config.toml
head_dim = 32
vocab_size = 3536
activation = "swiglu"
norm_eps = 1e-06
attn_scale = 0.177
bias = "none"
tie_embeddings = false
init = "normal"
lr = 0.00224
beta2 = 0.99
grad_clip = 0.5
doc_mask = true
Each number is 128 + 24 x the weight over its row's rms, rounded and kept within 0 to 255. Layers, rows and columns count from 0. Numbers have three digits each. The size before them is the row's rms in percent of the matrix's.

# up: layer 7 MLP up, 448x160, rms 0.0845, rows 335-389, columns 0-79
# down: layer 7 MLP down (transposed), 448x160, rms 0.079, rows 335-388, columns 0-79
# gate: layer 7 MLP gate, 448x160, rms 0.0922, rows 336-389, columns 0-79
up335 100:159104140134121111126125099136142135125104115134118099146102082119144116127157148131120138117129084119139148155097164141128117168149124146102100157136137149159122148118100155119114134104187148145084134073137105149103126175156116082166161136
down335 100:137090139104103126134126091065119145082169140100127134127135110108103119106111154103055093117142124131119097155155164107073126150146149115099130124133157138118123169141137141127125096114138160175128123107126121155145157091138127133111098153
gate336 101:091141126163138139138124102122107173097120135161178146111088116146115127089123124132098156180123130129121137158144074129185126108139154146116099161149118105115102095128116111148100149108129146141090119145110126137162157088123140093125128120
up336 095:124152134179176126091153118140102154102147146113156120153142088129099148061158131135085126122162166131135112136108061131144117089127141115122120176144146106123128098152094095121096143114116120133122126123127169182140129140071080077108110116
down336 097:163129118108131106148113109128162107118139144096102115149175173095085112157133130140146126132110149124141113122129126112136090144125099133165140127124120142150146141118123129107125164143147093131170107097114125133158058141105114114124072130
gate337 098:106126112122089149132140142117136166138138121130124118104103165136114160122124171135113098105159088122103147142139149158118142115128119108125129195085129165097132123119154163140110146127163092183140134105109107189169141144154123116115143122
up337 102:151092157121098122138170129105132145057140104121157098133123113116144130116133118176096142115092162161104131128106134157147131105134131092115128117156122145170155106175143097118167114117137165089122150132145118139128125174097123092115143160
down337 100:120108088097133143169145114117146114104158106126109140117132152081125155162115101129107120116119144133132118131126145104135103121157150150115116151126182109135116118099160101106119226049155133135173136108127123064171136104143185146123133132
gate338 093:119127100141127174139136112170093122131137120114124115126099137162152086105127129121075146095129130124144120112156108111117140098148173111107142169133147141141112169109154133131121131154150089148143168135138114121151101142160095116099119181
up338 101:124107095146116114120136111133165118147102149132123124132166144143138111107097111159125119127140161141142104125105160100117149096161096145153119158173136184154187117102113110140116131106133109117121108161128119185143120098129140125150146072
down338 100:104131126131095127135131141116145105135127146146134152185146100137112107125107098120135197116105123136105187135158149140145083111131111152128136129165128102183128119148125133135146208123122153112141119119082160152117110140109127182141140096
gate339 106:143129129112092176172101125146130126163159073099102116160159156133124129148154087104121133114131159129134113127143100107152142122167132145140145118102117142079092156134177152100159157138096155115123121150120135145115094149134097086123102146
up339 102:144109133143103081093116107154170137085109143121143110133174156106144117136138141141139096123135133122123160124133152120156191158117133114107124148130109121141113186132118096140109121116124129123131106105095118168113144081122113135137154097
down339 103:153105156167167076140143137137142125101140129122115121082149164073144142152152161093163107131086123123099118122096121118129165103106129080109159161121126113152151174126121103094140130129160128120168100128087150149112185141120108138134092086
gate340 094:127086127134112120163170114156132156119128126105099147144113140147128120140161105123110102126095151116122117154095120123133135143145122120117130157124086103136137126132155169058126156178165121115082158161101152158161159089122126156100097115
up340 096:145137164080115136120077149156118088142123117121139119156167159152115117104119131110131159126115086129133108138076152122125125101146172146140108128103136176146116145097108087172092117116140141161107146076083145122129090152129128093151103128
down340 093:103115139108104119104113089122131170128106135147128110129107050154158153137075146094118153165137153082104138113100121147108127165114118136161104158165121171164160146139118137154153175163127129145134125182134072147153111111101106146085118139
gate341 101:130101096123115133164129098172116131136143091129138141108130102125103118134094113082125151123184138179108134091156156161165129130118116136134118133128132144106101201138119158153118146121077117149115139082148135118108177179148131133133091122
up341 099:152128150139105136112101086154132118096129104069137153157163130105144106118119147128126106140166124128188145064127135077140099155146119132151104129142134127165112133169107125118122135144107103144100140132136125141110178157131143172133097147
down341 100:108119139087150105083185107109104157129102128128145153126128150124178108108139131133107131090098147112122138159117142108130117105150111170160075074109126149148131146139161124083129185104156120126140114105114158109073118141148168130131125103
gate342 100:120137154134141122163117135180112138149156118134146136116158152133116105137127094150122181122123112159090151104156161118121161155158104140142135113129100131108142143139167100147159147078107123130091073143140191104131131117181102100094178108
up342 103:140115131145136128102161142088128138160084135141137161118076125144120129135159149088154132122145108160136149148165104093125098113107115171100098152156126137136131101167123104108171131057115139122141092163106145128152144171120151105127150115
down342 102:126123123144134105113114102158123111179138146065153119143138143100150137135115124136167137124144115140169158155119115151115102138141112095125148120115134088143126154102115111112169088101142076133185150159125172131136089113102114106149144154
gate343 100:128151107139134182156107136161094178149140088135121106162137115173106116192119136129105151099124129144079139117130114117202138164133138139140157138115119113123075157117136117126125160117120123125137094144113136130103157160146134157133089158
up343 094:088116070167092101107160119129163051109099133115106121061142139100169154130130128127092108144150145139151149138146137161102137095122111128097152148127105127140177139121102159126126098105155096136095139137119104122178118086090145109131190124
down343 096:112115075185095145139140158136127167134084099124161122148123122155137121145103141105099145113159135134089149122117141136173175147134092145115149130098185117131097105111116104136122166134156123139110116197122115126116145148127091109149113102
gate344 100:135156123086133151099087097149126157131116134145148160138117115100117117162080167206143135145123149123121126155080090128135160152138135121137134101122138110138136109153115133150116155120131144148118114136120115129113128119125142143098114162
up344 101:179093170120118142153123120113105098138153138110149060126133134107133119075125150102158128122106187110115115092154102131108074144149159129155102123145122101161111093128107155122134126140107119161109180150108130151155101117114112118135114129
down344 103:099129114119134160141133123159128117173158130124143123139132148099188121108134081118176119118129164122147134122137127079130170124124147131125155108103129106072135113156130088147111157131144105117204105149093150141119100095139165087131096143
gate345 096:126138121118125118101100120141136194075122097105084144090141111128102137125148094127134155140102094127100105132108147162135138194149181137107105141145132113114131147132122140165111141097132117095128144079098126138114104141106157117110105160
up345 099:157143153120189148136162178139141102140101145145132171093117167156155136126141135133141112142120155111145119121139121099122127080125103145126095165163128126174146156121110142077143123135174131142116147122151119118170093130139118151163144097
down345 096:128126098158101092157139098124134099136160073155164083132106107110143122112154097143154167111113120121122136129131136122153142144108165123136120153127111135133117105146163132147113213070114134059122100168128104150145163146071126121098163141
gate346 097:097096150146100101127141094116125126147135055131122131178106112115132127103123084122126146184074142145126133109068134102148150120132130155109168128108107158123097183116142133098131144176114151103142157125134166112161159144147118133140152125
up346 091:112143132154115104130125127137134144119126125129180162149135127117143097145133147149121114127181077131081091125114115172152137119166135108117127128077096145133094117127125120168110144106088173137108159107140090139121136111160165094144155116
down346 091:119104101159151108131168126113141132172111100123129142122109198137163139125168134113090136167088149114136135138118122120115106104142155163136129118143127151121106151162122127100147175173099117088116112138126097159120129123130104135135135105
gate347 105:093121137162140139105147146176139137139139112128137130103141168154119128139077138145121149144132097126139150152129164129133119126117159154111123121134113095079112118166097123075148154097076107092080076149111140165119157112095124127109086111
up347 104:123083107102192153115168109114111127120133136083123159079108107105132149141139113099106106163175122147146137139116134083115104130129088109125139120162132109106130141150176160141129125175118122116134181149132137122126091183120133151181130116
down347 103:108111083120151111119129148130122114167127130097137130095093123120123131098157122169140095097164117115112058140104098137091099124148072122121118118109147115134154135133154173146167093142143127120179120123100130096137140166130159113105152130
gate348 092:102166088142164126114139111119156137118134134165066128134105129117110097134101117117118133128135143158152087132100117137120082173122135126150121155149159114104094143157140163092145116171123139146153112154113143125129093133118101080139173147
up348 093:122155118125112121121118130127137128145112095150137182109095143107151157155165125137118127129151082118110151094090133085127126125124100120112142123135091113161150164122123092158113131118150148099119160122112105125082154096122151140134134148
down348 095:127130154136119140120118157115122141136117157166129131133154132180173178129134108117144149120128120151118120124141138103137146142134125152071137128131126106082123136135113118110103255147125146121133101128127113149130135125132112119117094123
gate349 105:137135120114107125128144166125143119164158154184148142069110163141124124134090139128103145122114131110086067122141115151113172153145177115132172159183133154151096127124109105160141142099101148102106114132097111115165163156137137121120182115
up349 100:144129155118141099131086124133144104147181150167150158140105178143136129098141127131119104096144131166086086109149125142126101167124142105129120104161135137135137099156074105146148143150114136127126105170153141116156128139108132153105110140
down349 099:104147146117136157116132173141142130163116124125178149144152131101137143127122141146161092117102153128125109144116153105151118072081132144136104111115142096085135150162156123136117117150167168125143094133108115141086127148124126139113121105
gate350 098:122103122166124140164095140128117110123101111122146110163112119124165134173103110135135143160115198120136190096083137130142106120188132117066147128148145148140138101106194130152126131148132108131130156140078141124105060153121156144153125168
up350 090:083138121133107146106130106114128125128171098104157149128129139139114140111135117122094101134136081204109070127135117120143151106094142134122129117082119127119137122148073145173121110127099134108163152140153108145120159162151127112117078111
down350 091:106105116111150122144104114158134145101105126147139115124090182125166149117124104116124168116102093174128136138104153113152087145128089169125134120107138127126114117148126145137112191155126163145141105081113130142129111125139118154134170144
gate351 106:113134125125131169128131120127133136102135139120104128133143176138147128135111121122129179120168157123126134111152114100126119155167140126108160159136149098109127142111127151105153153138148150131128118103094152159160109120129132122157155115
up351 101:105123148149147127099102137138134104112130148131091151091090166117130144153104140149115159117106170095155101097106122126100162135132088142140121129163102101136124130141130133107085112128127121103105092113117114111131057133125100104151171114
down351 103:153115144140099127117140152138122142134114145115119120139082140134174098126069152105139097146094145149089124103134114145086114098114182153138085105126107133141163124107127136116091014112147124127101157120112155117142104142108108153123172119
gate352 102:110119137146122136133149121139101116177105126161159091120132169142134161147160121094106132147120179110132137146147091163132145104139176144114100177130136122123131142129184166103186156156157189094160134123120133155144120135167136119127180100
up352 107:126083156132102138134160151130159147111120110122127137135142108083104129146159107174068169112133127134131145125102105181106113131159187166126127093134086124195139116144131162128165133108135150137138132135118113142152122122161138137157152139
down352 105:140098115133126130127148125172161099128177137124123096117125095140124139088210132151125157161123101133120141110174132113133098147126145159153150105091155130167120125126120153134154142150149134129132141135129140142146115163165109083145137120
gate353 098:128129102098108148152092155087150143124128140153091083109128106121136075129105148124108156181083125158151131115117124109145169121143101175139138154102113112139149157132145110090096158113152104100153093094126083134075140103100130136134142163
up353 100:139130141106113130071164096107116122115144124145168118122145110174134157130127133146140131087136134120127124176108151117116118156125128121120147152140120110113155113085122141159100109089134118095113112119146124079092099093130135176110146113
down353 102:125086141098157125121170136136109152133120138152152129120103157138126183112126163093134126092112192086133147104152155116088105154115165118100139184146143140140144141120119171142139030124136133111137135135095116119123149140134095128122166116
gate354 098:108159100114138119119130176114162157088128111121127167131125119121115129148128125118120117112142069050136115086135149141144127164137120084069111123121165115148120136148131103118125147080161143156118114140088119165108122087155156115099141126
up354 101:112105127143091122144143144144133167122095137129102119108148102162148105112134152183096101110114148157106109147135100137116090088072099117166110129117100142091160126132122141158149142095124141127167113118148150148149097143125134117083123139
down354 102:114140171130162077138174131127118135085141117136135147128136126102134140143107109127106141114140106133107099132104134133157179146118170150118134130130067114097154121126123092173133196117107116066120087145119131121116127145141155100126122100
gate355 093:127187107110161131155133120150118135142150144134127111127099184121140162134120167098129135132159102092115143170110109067152125135141110088151143138098147102152145115070116158115149151158134133121109156140096137111149105117111138096157121100
up355 097:109101196102173138120115120149128122187135132094132158098123150158124130068146076119103106120157163111122110132176133124102114152105135119104123086128139106147138145090161175116151113124137108137139165105135138123134120141118121174111137124
down355 098:163109090134101121105124100090097090141112148102104127122106100145116136149116144123140121115085139152108197129152157141146138144092099104132126113178122124121149144100137108131072195141146136126125124077150161133141094178151121107147134111
gate356 096:132163127106086122109138124145134149137150089141168112137140126114135104111088155135128155122176080143125118132107141135137144126142123128140101137135161113082149147120156141165165159121136155145108105166109107149111128149106113094128100126
up356 100:160131127100159133133114138140137133128127118144148128128146160082108131124129131144118126111200152139135082104136114091119125095162143128149161103071165126118125148152135147073159142175172119158121141140145126150137083187117083100120102120
down356 101:094138135128140122116149135111150123134094147098141189126157130129093152095136084110135095088120147137172101119114111140166111114154119136134159153127098164128104142183124148096117160126142111114162132108100115103108128122184074152111144122
gate357 107:106135112164133125143178134093150100108100139145134108140063105165154152145118100155146096187175150122111155151134144109157135137131121174091114120164129120125126088122142158128122164135170184111125156113111127133113100147125136162114118132
up357 105:135124115111179186103125108126114127156167146123123141147155145154120166120128136093125116121114110112124182096132098154116106141212137113119155119118159093165115106141141170153148121119116111173124142090146168105135151115156151129119145068
down357 102:127116118143132173136089090133143126121077079107130132103075094123184117150144164098171096105123099101087147096141130114118115135150164134120126128112138107127142152127153132108115170133131143111110145100131130119135129087106129209156131144
gate358 097:125113125172125135171115174123143099137168103131096112144123130165146144158079123130112143154135135160085145151146145101124158114115124089111187172145169122127122171144135135132146123089147111088136106149083129127157147115146152119154108145
up358 100:090128090128109126127071106115174139158109143146086137139130133108144116092082133208112124132079159113150137113138133163121113174119164101072175097110118124145096160139116151120131125156092129122115136144124107113108131105108133134127144102
down358 098:119159127175116125154139132127134116097135140110120119101159174134159136113118176145107113155112127131083119115102081116133118104139115149100138139160101172115148098125133125121143106055177085154118131137131131100124137097120102122104140120
gate359 094:106077163100154188145155147122136132148130153162114126088128140129127118131127123153122120105108114140123113103160095101146129121147120082115096126122115110150127137139153123116167155116111170178136142127163114126119131087120142149076135120
up359 106:096116130145137099164124146164099119157115120137137126118153120133118110122108142069142114136148143123133133156137129163126098164136163105131123118111142092154113075124093147142141109152083091163085120145144125119140131153103119151165092156
down359 104:112132146123100169107120135120126156159149145144103081091135163111136128065189143136134101093124145123119128136117118169142141146093099113128140144127132126141150095106115109098105117162134138105130122162151151146128124184129133136089091131
gate360 100:090153124173084133105123155139127132134146100143135146150157133092108107158151116108096148174151139139134100112150101113128106118177126157113137121161120158132147162129109079134141132145111081124093091126141152101133145125094093107117159200
up360 101:106154194122119110133132109131101129130147172133149161141127093084128133147145132152160138126144155118137162174099078153136072119090130147123112124154119107134134167119120113162123133121120148148085124139103098116121146092150104159175158117
down360 101:106094172120152084114152085114091153092118162131161134150119115137157144161133112108176126146109095082130075116115061111119136143124107136102138157122118120176120117121119164124130182117131159173144104121122123117151142198132122139087133111
gate361 093:107099103152163184101154150108096161146130124143110098120130197136135120129162172113102103137116078103109102169124124106128118136099150102096203120120122151111143115146164124102117154120105163148139133202093134147173134108140151125109141121
up361 090:164104140119117129079129150135113144131145161119105125107120135153143105125108139073132126178141125156136199148122145134085129142117124132112140120099122134072184095158117134105100093119169127113119108141094159119148089121134124151094148156
down361 095:159137145106121104141133138170143152117130124144146127104135082127095153141124157109171114106113153125107119129133131127114130104139081115162125096148138126148098114103088163116152005139123113153144107110157126106116127142125108089124133126
gate362 103:136148106148102131123154125155121173159140088120139143147116124127118121116091129129129123113160142114112134075118092155131116093125123113143137131155113116136129130161130110151144153134126101137135149161101115173118123132096147112167161100
up362 100:129157145087112158139129087132091135107169110121081120099119159129123100123161129130075116115082141112147123130123178122156127106151145092162085122158139104148104160136165137132170128122156179160112138134148107104099100110129159091165108131
down362 098:086136112110128115158114140127108123145116103126120193148142103127183123143138142087185112130124109124124071091197097099126093090126121135147157098149113155111118075130102111147127123171128105114185144100119155135134111117127121113168119103
gate363 106:133168139159160114117108191114115100103161115184146107101098117115162113142130102132136101142097088148100121138136148151152145148159094180094110144153164159119112147113112158123117152112127125149126103100141172119132142139152077136173129127
up363 096:143142135115088164154173110126146116128137110138156130086126086092143100107141106159080109137132187095139147202122147113150126110153138139110121147131169165149140110093075134200158127108190103113069118131119100140120159147164131128155147138
down363 100:115154149168088135153129131082121112130115136098122139107089134120139128092168124126125177145093100142106156125136074096148164141125142162095074087145127137103118109145154115118086079126142160117137095137153070109138094069133127112108133100
gate364 098:153153110132130101139143139132179128123187136069137145095131144120154105120120106080101135141142090146153134128132091128144147126139130099121127141153083112093136118086185142137152134097145163133154127151172165093178119146173114121132119163
up364 097:121103082157126101102201116116153129101111137103131168125102073092141125140156138098122150132115147100162131078145106072155100122153163095140107102132135125131111138164130141118155140146158165106162129143125173133129121121082124117126162117
down364 098:111157117111149076119093146081141162087164119151141144131114136137174110128169125142115145071112132177135121134119149164090107077110131160124111153140106139121156090081202126130147055122096137153129177138127090115110129122119107123146149148
gate365 098:093088113163136125156092148146177136156133092144128123079112143130128139111072133081103129092066126079133120103118092145136143115158098091128112148101152111130126104137129126165098133128127139142116123110121055130148107131153121143136110155
up365 101:161123099145123121137165147135116153092164121157154129099135094107095126111119114130138157098151098137175136099129140113136126101162082133162109128158140118155129105109135119124111131210138122121163117093135106096133138113158089171147117143
down365 102:129121142166121169151142147090120097154124128094124145119112126150122102186134122181145142158100127102133114126134121135104097131167144200156160120129111131124132119130121138095148112163121141117199136108082122106144098087163120113150190133
gate366 096:129090146153112127163128129139098167151128157151149113102097139115109170129121141074080113110109126109104137170180141156124094109105149144107181113111131123120119145110154118160117136132176146132142135139130119134135146127146162098119125151
up366 104:139147116094082106172169085193135150130141124162146138150145111126126155150149101128113108135122135162096146090131100121143112064134122136108149117159168156103167128120101125156154120182147112147144148127117131134085116143117136121102129146
down366 103:108167122160094154141119108173147153133135143109165140128145130131156149120120140144117075163164070135140132110095150106088120168142140122135121149132143139168154121169102102128171097165067122161151148123160181130134115135175124156155130131
gate367 095:115119109108120148126139138126106156157137124143118161107091152126129198138147148135097124135140114135096107109090148149145110171147121102072135116119090181162135135134161166154092145137122108129094127134116107144149120141152117120156138128
up367 100:079120175134128113081106140107122133128109100138099127142162125146114101121145136119107128137143119130097117086085148099131115142133136125155124116107102122122137111107143154102088136134102142099125077123124133193099107126181165111105102102
down367 100:157120196147185147119147134111140105128147127145163106176161126092065140111134160096144107116117137124117102110111162116152159135128168141140110159117140121131125131159127079167114143090127123082104143120132119143112138125095117132147120154
gate368 100:096153112169124130076153156096082152098153089119177166124103127121146100139138120144152140166104128139132153122100094146202136146160103142102164142105162109108147153152145086122129169107131135153135122166127118146084150150132104110119145146
up368 110:133103118074128116166132135173174148068147109113093121110144107120164116097103133129102119107136113119146118081146151147138123114103164104135085154163186112111122141139116142117146101120098095123129085167118109126144128095134116150117134136
down368 113:116145147137139125105121150134141137084154071159107149112118106134141073143139151124093111133134157142126115103147122154167122089105141098143097118167194100113132152152152156163152099128094106126119097169128141147102149119119137148125098135
gate369 097:156116133119114178159128135155136127139131140131149101121096150154121109105108129143093207141096114155115118122116121124170142142117135133129141135156146121095133140090145127096158139162105184096161139139126123110108133117155085114090191168
up369 098:118157109097150121161164197136160137131170141106144169148167106099143097122145136103123091137131126128174092093157140170136114104159160132113123116110125113104156157136169132140172125129073141155113126147152097115138150132115149104119120121
down369 098:099123144126179179107106143147110152141170109159136191102124132160197133146158121094110202123080126115123143107098124138093138153105118181109158128151113127105138146100123127098126181127100143127103154134124151096103164123139101112083177107
gate370 100:173140113141083113150141151147126114113130104130108089084096174147157105176125111126121115180096101156142142113121114115122122132115110141113148119139175154133136138132128153129144156089139117095112113131129092082137128145132155124081210138
up370 101:122157176172143158123158145104091149136120149105153127156154142118113097147120147153138138155153132124104108129103130131149132145143112166084142107114156147104107109129101107110108128113137125102176089118133107120114168122161102114157123083
down370 102:123156134121154153129129109143164107121117174106132103132098119171126090095099134157146139145136119159120129149124092173170146108097101128092164138141104151128139176123120127110171158106120068158101113164089195093102124124098145143145145102
gate371 114:107108144153102136139123158165143160097112104094152090148132145096118115145142153126112183120124109099121100109112089129163149162146152110122140151135170096142119126132145119131199143094085167137104144166100167146141155125132154111135067146
up371 104:133089121087133142127133086110148128170144113155095126115105114144122095126107133102152116100100132123119129146082137144094106096124124079100132107126161087150138138123139159136076139123129083121099138130088126134161146141115067137152150134
down371 102:135142121104117116112108139146133131142109109137144126079112092179168121128132137103141142108140151134162105152108158110170173144108159161140114099130131130146140093154119101139144255128124112128139126130129142135122106176115136158139111153
gate372 104:172122147136108172129130129102095145135149114104112109094132133143130091153080179106146205086080130123109100122166146120148150128123143101116112111097178132166109123115172105133120147084094138117070093129129150133137124082117132158138129148
up372 103:127138138162158111136120182133136109128092164130070105145132102133145151127113117132099097103105153102152165122145140139130103132125115118141142128168155132143111128124090086148116121100156125116107158105110122087118109114127120175108114096
down372 102:103108139191072129087111124122145119081182145125115120119127161143149113136131075126146129105111119119104104097120167119103137148164132120092120100130115114149139107100142104140142154152151183086163108134137116123113118106128161110150160200
gate373 114:108107146143147117134139139141110110175126120149088117135102105151125116184089120115134132158119123115082139159146123153161098153109120123109116119106112115160108109148114136135163161097142154151148110125103121104181150080140122128158169145
up373 105:136132129107149108132177163121086115177118141138135104131110094146106138139113123157151149142097095141110117086152133148138099144104124157145134135158106137148120132138043141122109131152151108113106175115147158100136101104086171107188176149
down373 105:182128146090113152141135090105136104135124153071119159111132122124111139130094100148142111124097095123119128137125140114100136131167119109137120124142116157120140097135093124069155093166115062101144127114067106158116139130151170122151127174
gate374 098:159132132133104152107120124140160123170176146147093111094119158153121123106103148164114117138134112107083110145081136156141114170144142125137140171100123159140141163145118104100147141077114163155165123099149148126107133131146132144118108130
up374 102:160172118183167101128119145089148125102101125131142143139102138143141159108150147145165149161130124119194114105142086158119171130102082110147124128143118169117148130140107116102104125089080103096112114112139165160115105105093154106103152131
down374 103:148124099136091141114081153119151111156144119152134108138119109122117141144147119113138129118112141128136115087140147114085100164104095109096098136161133091115114137118179143153124063102127125139148104092144122158116171126107148093106142127
gate375 104:150110140104067121137099125143140140108131097138076168118127164153127107110136123162129136094109121094119093098150146103162124147158108092131108108123170138108122162123142139132170152142098120183139122133110123157095155128149126109118137094
up375 103:096099105172070106103139138167155113111111148094121125125120112118152136143114159192126139119163131128096111102135142124103102115164066126134194180176118136158093142131112144177117134124133138157137114186128144121141093163110110114127154151
down375 105:151123175180119152127143143127160114140134113121137151114097152140161129094089132141122140124075143123115127085118111102180113165103110152124178113143095151119165156106166153110090159096124135171114133162120079155133144094157146143146098123
gate376 097:126150139142138138146131146117166144136188114140176066140098116102150121097138088111141136142156136120146133124151164120136142132147127124114126115140164136147095123123116129079127135137146110116098102097105181122115142114166150172174148150
up376 098:117103130141107128126143133142136132136115097099135127145096184121132138122127118111131174099103150168162163103117122083124129124161139121164058133132134156127146151122141150132109121103090134149144155162115096146176129138095128129095130117
down376 098:138181121127103094165124143110125131117159111137133141110135126134100145159133092082102084150126113078160150156096145164150152112089128112119127120146129107170170138078123124071090124153066144124093136130117115123127137185161126142135109102
gate377 095:112150122143119130104105148121068124159146104109137101127130107152118108098135144107143140149131100179105127115097135115134165150166129161121104185131118103121182177127102158199127141144134108131136103148118093154146112088133128121140120134
up377 102:129147098125182140136146155096135120108119097099108150147145127126130119156160143119139111129135110127114164085114133106122096140105115102122110126130131126141115130111097146117147116102162168163163112132123092092181175141137131116119110151
down377 099:108115111104158150134134124143094142125160126157184094172088128178149140099136124130117134130108134136132123159141151088139087127125143122135167137148129108079131171121124131146090166151123133105134110120121083169110112067102109132174126096
gate378 097:118154102164125122111115159152135146069130105108140169116110151156113154139134125141141142136123182094130157131115076094151162128114139056117154141114135141106143126131119112159150144116100118100083119133087142112104131152112104096140141143
up378 094:119134151112126146161127109144087155145140142171122095102130148152098136129133163129143129088125154117085154174132122110110104167140136146104146081081142127114106121102107132138121117163102142082107146174137138132101119121154096151166130116
down378 093:146120136139169127133191120108106126139098171144120129114136106159048147131127126131110107107120180146130139159136134089128153120135145147104098152102179090131106125101137106124156017130134143124146153141155143119110145155170112155129147128
gate379 093:124104107121179144109153144137172105132159121122093173107154108127169089136163139105111103119106169106087138119150131130116112141096103119126148079120128149117136143156109059132156127132114129134127080155159126097105074135104122107107152144
up379 097:107131128115169089135145131149098137164152106173112127111124124124120104159118155147128100120083090138128122173107084167153116159114107142107126129138113124121068137119105130151121114177117141098139125136127085069155129116167086121119193143
down379 094:192108115112122130144122136142147098144158099087139097163150118144106133117154152124089145139128096094133116091155151094147117146141133184102115155096131128144148128139148191085075157108148146160121112119078140162142127129112120118149095089
gate380 103:099156133157180097139099128127169139159173111120141165125099143133145127087156077137111158130139158105141168111129107152157131094150104085093103120135144126071140140155150142151129162128135111150151149128155144102124098158120079094154127136
up380 105:155089168129094067107090136108156136131174096155117091148107190113099157080106110134132128138101104083096115141129145154126110146113104138129140140171157117153150138128145116145125124104180144124133121090090120135140121126147090079128135150
down380 106:135133091099116114171103139132141132183111145096161158095140077106166127135115142156123101108102131115114101145098091119118109113156140137171130090153112160159150122128160087137143189122141102122104144141122151165110137105131138180142165095
gate381 093:095140136158119095136138112079132128123162166145117140091104079151158168129125119128096115128109169120120121150152103148132089163164143099143113118128136134132155076108141150162136153092135178158082158094136167146123110096126110143118100098
up381 096:136122107132129147121110113140175157130109108164129156151123137109113144130140101143121118125139127084139090136103088123164116143130170131143151100097180137131129151159177142095121131121117109141096138126098142119150127090107127108120134130
down381 095:119154141129171118124129158126102111141137137133125126087119134158136151105074108188153110117098113114121170114157098143070101082137081147121105147144107107129097101100103127126121074116141150135112122122123123134140109082132144137110133113
gate382 106:136166092126140175132152142111113122095125122100092115135136162160127097124119109139098097166128151146103137109166125116134128198162127106128186129102182107119142137147147126112151133139113123125127122165085134128139153131135117180117127127
up382 101:151158103134078170145166169081132104133118152139117139124123172153084109141148136142098143117115128122093121085135147154096106131128124126140146114148142130164127149083120150155144129137091129097125136147099145095109158119127106156105132110
down382 102:130127140113118146136148135150130128136106121124097148113111156156088098116132125144127118125125112116121114074136144125091118111144140132107104098137140151131111122132103144144148000117138119125180149147114206106123148107110119120138151090
gate383 092:122166130074086156119095105147119154131114138114105090131173120110108118126128180148139130124129100082116086093136142149148091133145118132144125091106121112112142143113133128109144154123119135141083103126121107107103130102168097148124091153
up383 099:114102096107125123121150119149131130167101115149121128125178130125136117092128150151138101090093128133079092130138117119111126103093110141157100113122120186114123108092123135121149129099129120139129066173122095150139106166100098135074143104
down383 098:111103150137102105117144129099149112134109135090111143116119117130120214150140120160140132092154150162132115111152093129138130113158112163075104088152167168121182098109145164143127070123148115119136096105127142099135103155152141108145117112
gate384 104:131131137117070097147114112139108093113108123157100059086116137105130119130116107150121123123110143144121124185126152109126136121135121114131157124164162138110148181128128126132125145128128104114125137116145102061110130092086121133110160158
up384 103:138159121144104137113134121139139097118157153107126112103125132118147165157158128133174134118133144182125143082107162113125154156131127146159099136122196120139146169126116105110153143137144125146120122113136093123121087100142116175150106135
down384 102:132140128093104115129115134176136121153144127127150087120128123161112129161119138107126151109174135116149130137124139129115128128109107093093139170141115117133105123101136098133125136115125121146157085146103143135111089163099107154101159208
gate385 113:123132108169116113122129110135090105128144120145121151128097134134127092136110137133073119144130146145121138135161144107118114177126149103094124144102142120122139112133116147141153157148100122144141143146145115169139092152135106114100116149
up385 107:089102145104128133130147134165135152100143130101140110099133130090151192106114146081123137120139098174073156141141113173151129119142101116110104125127121131121125118113115138125130122106112140154107127141135114117130112135133177137156136103
down385 105:089141094118122140126126131144152136110119127167117062111106095112151111158127109117178113115128099136097145126118116131152105120100096107122155134141105137129161179106180101118126168105170106125149138131104114111071123117181115113162129131
gate386 104:109137095184084151105075154130105127128109128143118131149134128128107137148138091130136131138086116115106127138139080072175188118095146121116140126163090174136105101114166122149083139132133159128114144108083130132149159136152149121125131082
up386 103:098108070100144160141134125138118102139118116074150125135111120115125116124139111138184122107056154112138109117114126111153159124134133126130135104122087163146098113153105101142133134107126133099142142112122136111136100120173160128106118155
down386 101:126098110074125111112165086108106184100118157096164093156124128117091107130165109106115114138143114161109117123172166173111134134124119131124132121125112130130145118112127129157118072166136126152130133153156135114136091085139133099125131161
gate387 093:099136106141083118187131137163179117120123078171159123134097157150133122110111110134079138161103185150090138119102096149134143114148139100120152159170145101158124127110121101155128122130117116139123151160091129130176134123155155170141141154
up387 093:144118110113134123157125112144103118150153114144125085163128139140102125107109137111108174137111156141113110120108107125084164121149093136158149162122161111119091135112124065150114107110101112083184183151127145113146139126156133127158094155
down387 096:161129157094174146099093125108159140126131146110116112157150127130094108127144129079157148119147139121169149105161131140151171124120115143170149126087148122120132144106120110136115074117127110071171153102111108147099161100113101077149097131
gate388 097:128130111139124152120106162076131102169135154096098113124130096152115119157096108100149121152142172135105164178124131146129119126124141165134147089100132162120165106150162112111147155124122118121112101104100163141156098139120115117103104141
up388 102:144074140084087131094161140091155084130101139143156167138133116141135142121146136084156100096117161075162118157084115162129129166113160124129133104091140114118171124180147111123111122119086117141110132108129132156109151103118099123143086124
down388 100:107149132125158150119104110138159131134139156100089104202126124143144137173155105155161129133083181126096153119134126181131152155133111150129115120115180131077139093126135079151160206132165121116117091151072101124138126144110086126132116128
gate389 101:137100143090053186132070123162166111132120066092103113129092142121131133157128159115133163121146114125125126074147131130122154155149142134145110097107169131097175142116157149124125157077096143121093131187127139128140120123164118129113119139
up389 104:107107103104155107167115166087128105167169116138107093140122202167129111152150144079103092150145096156133084132161117158123145113111123137124163173132121136133108103114156140126132128155117122074163084100171111110117106178140167125115122128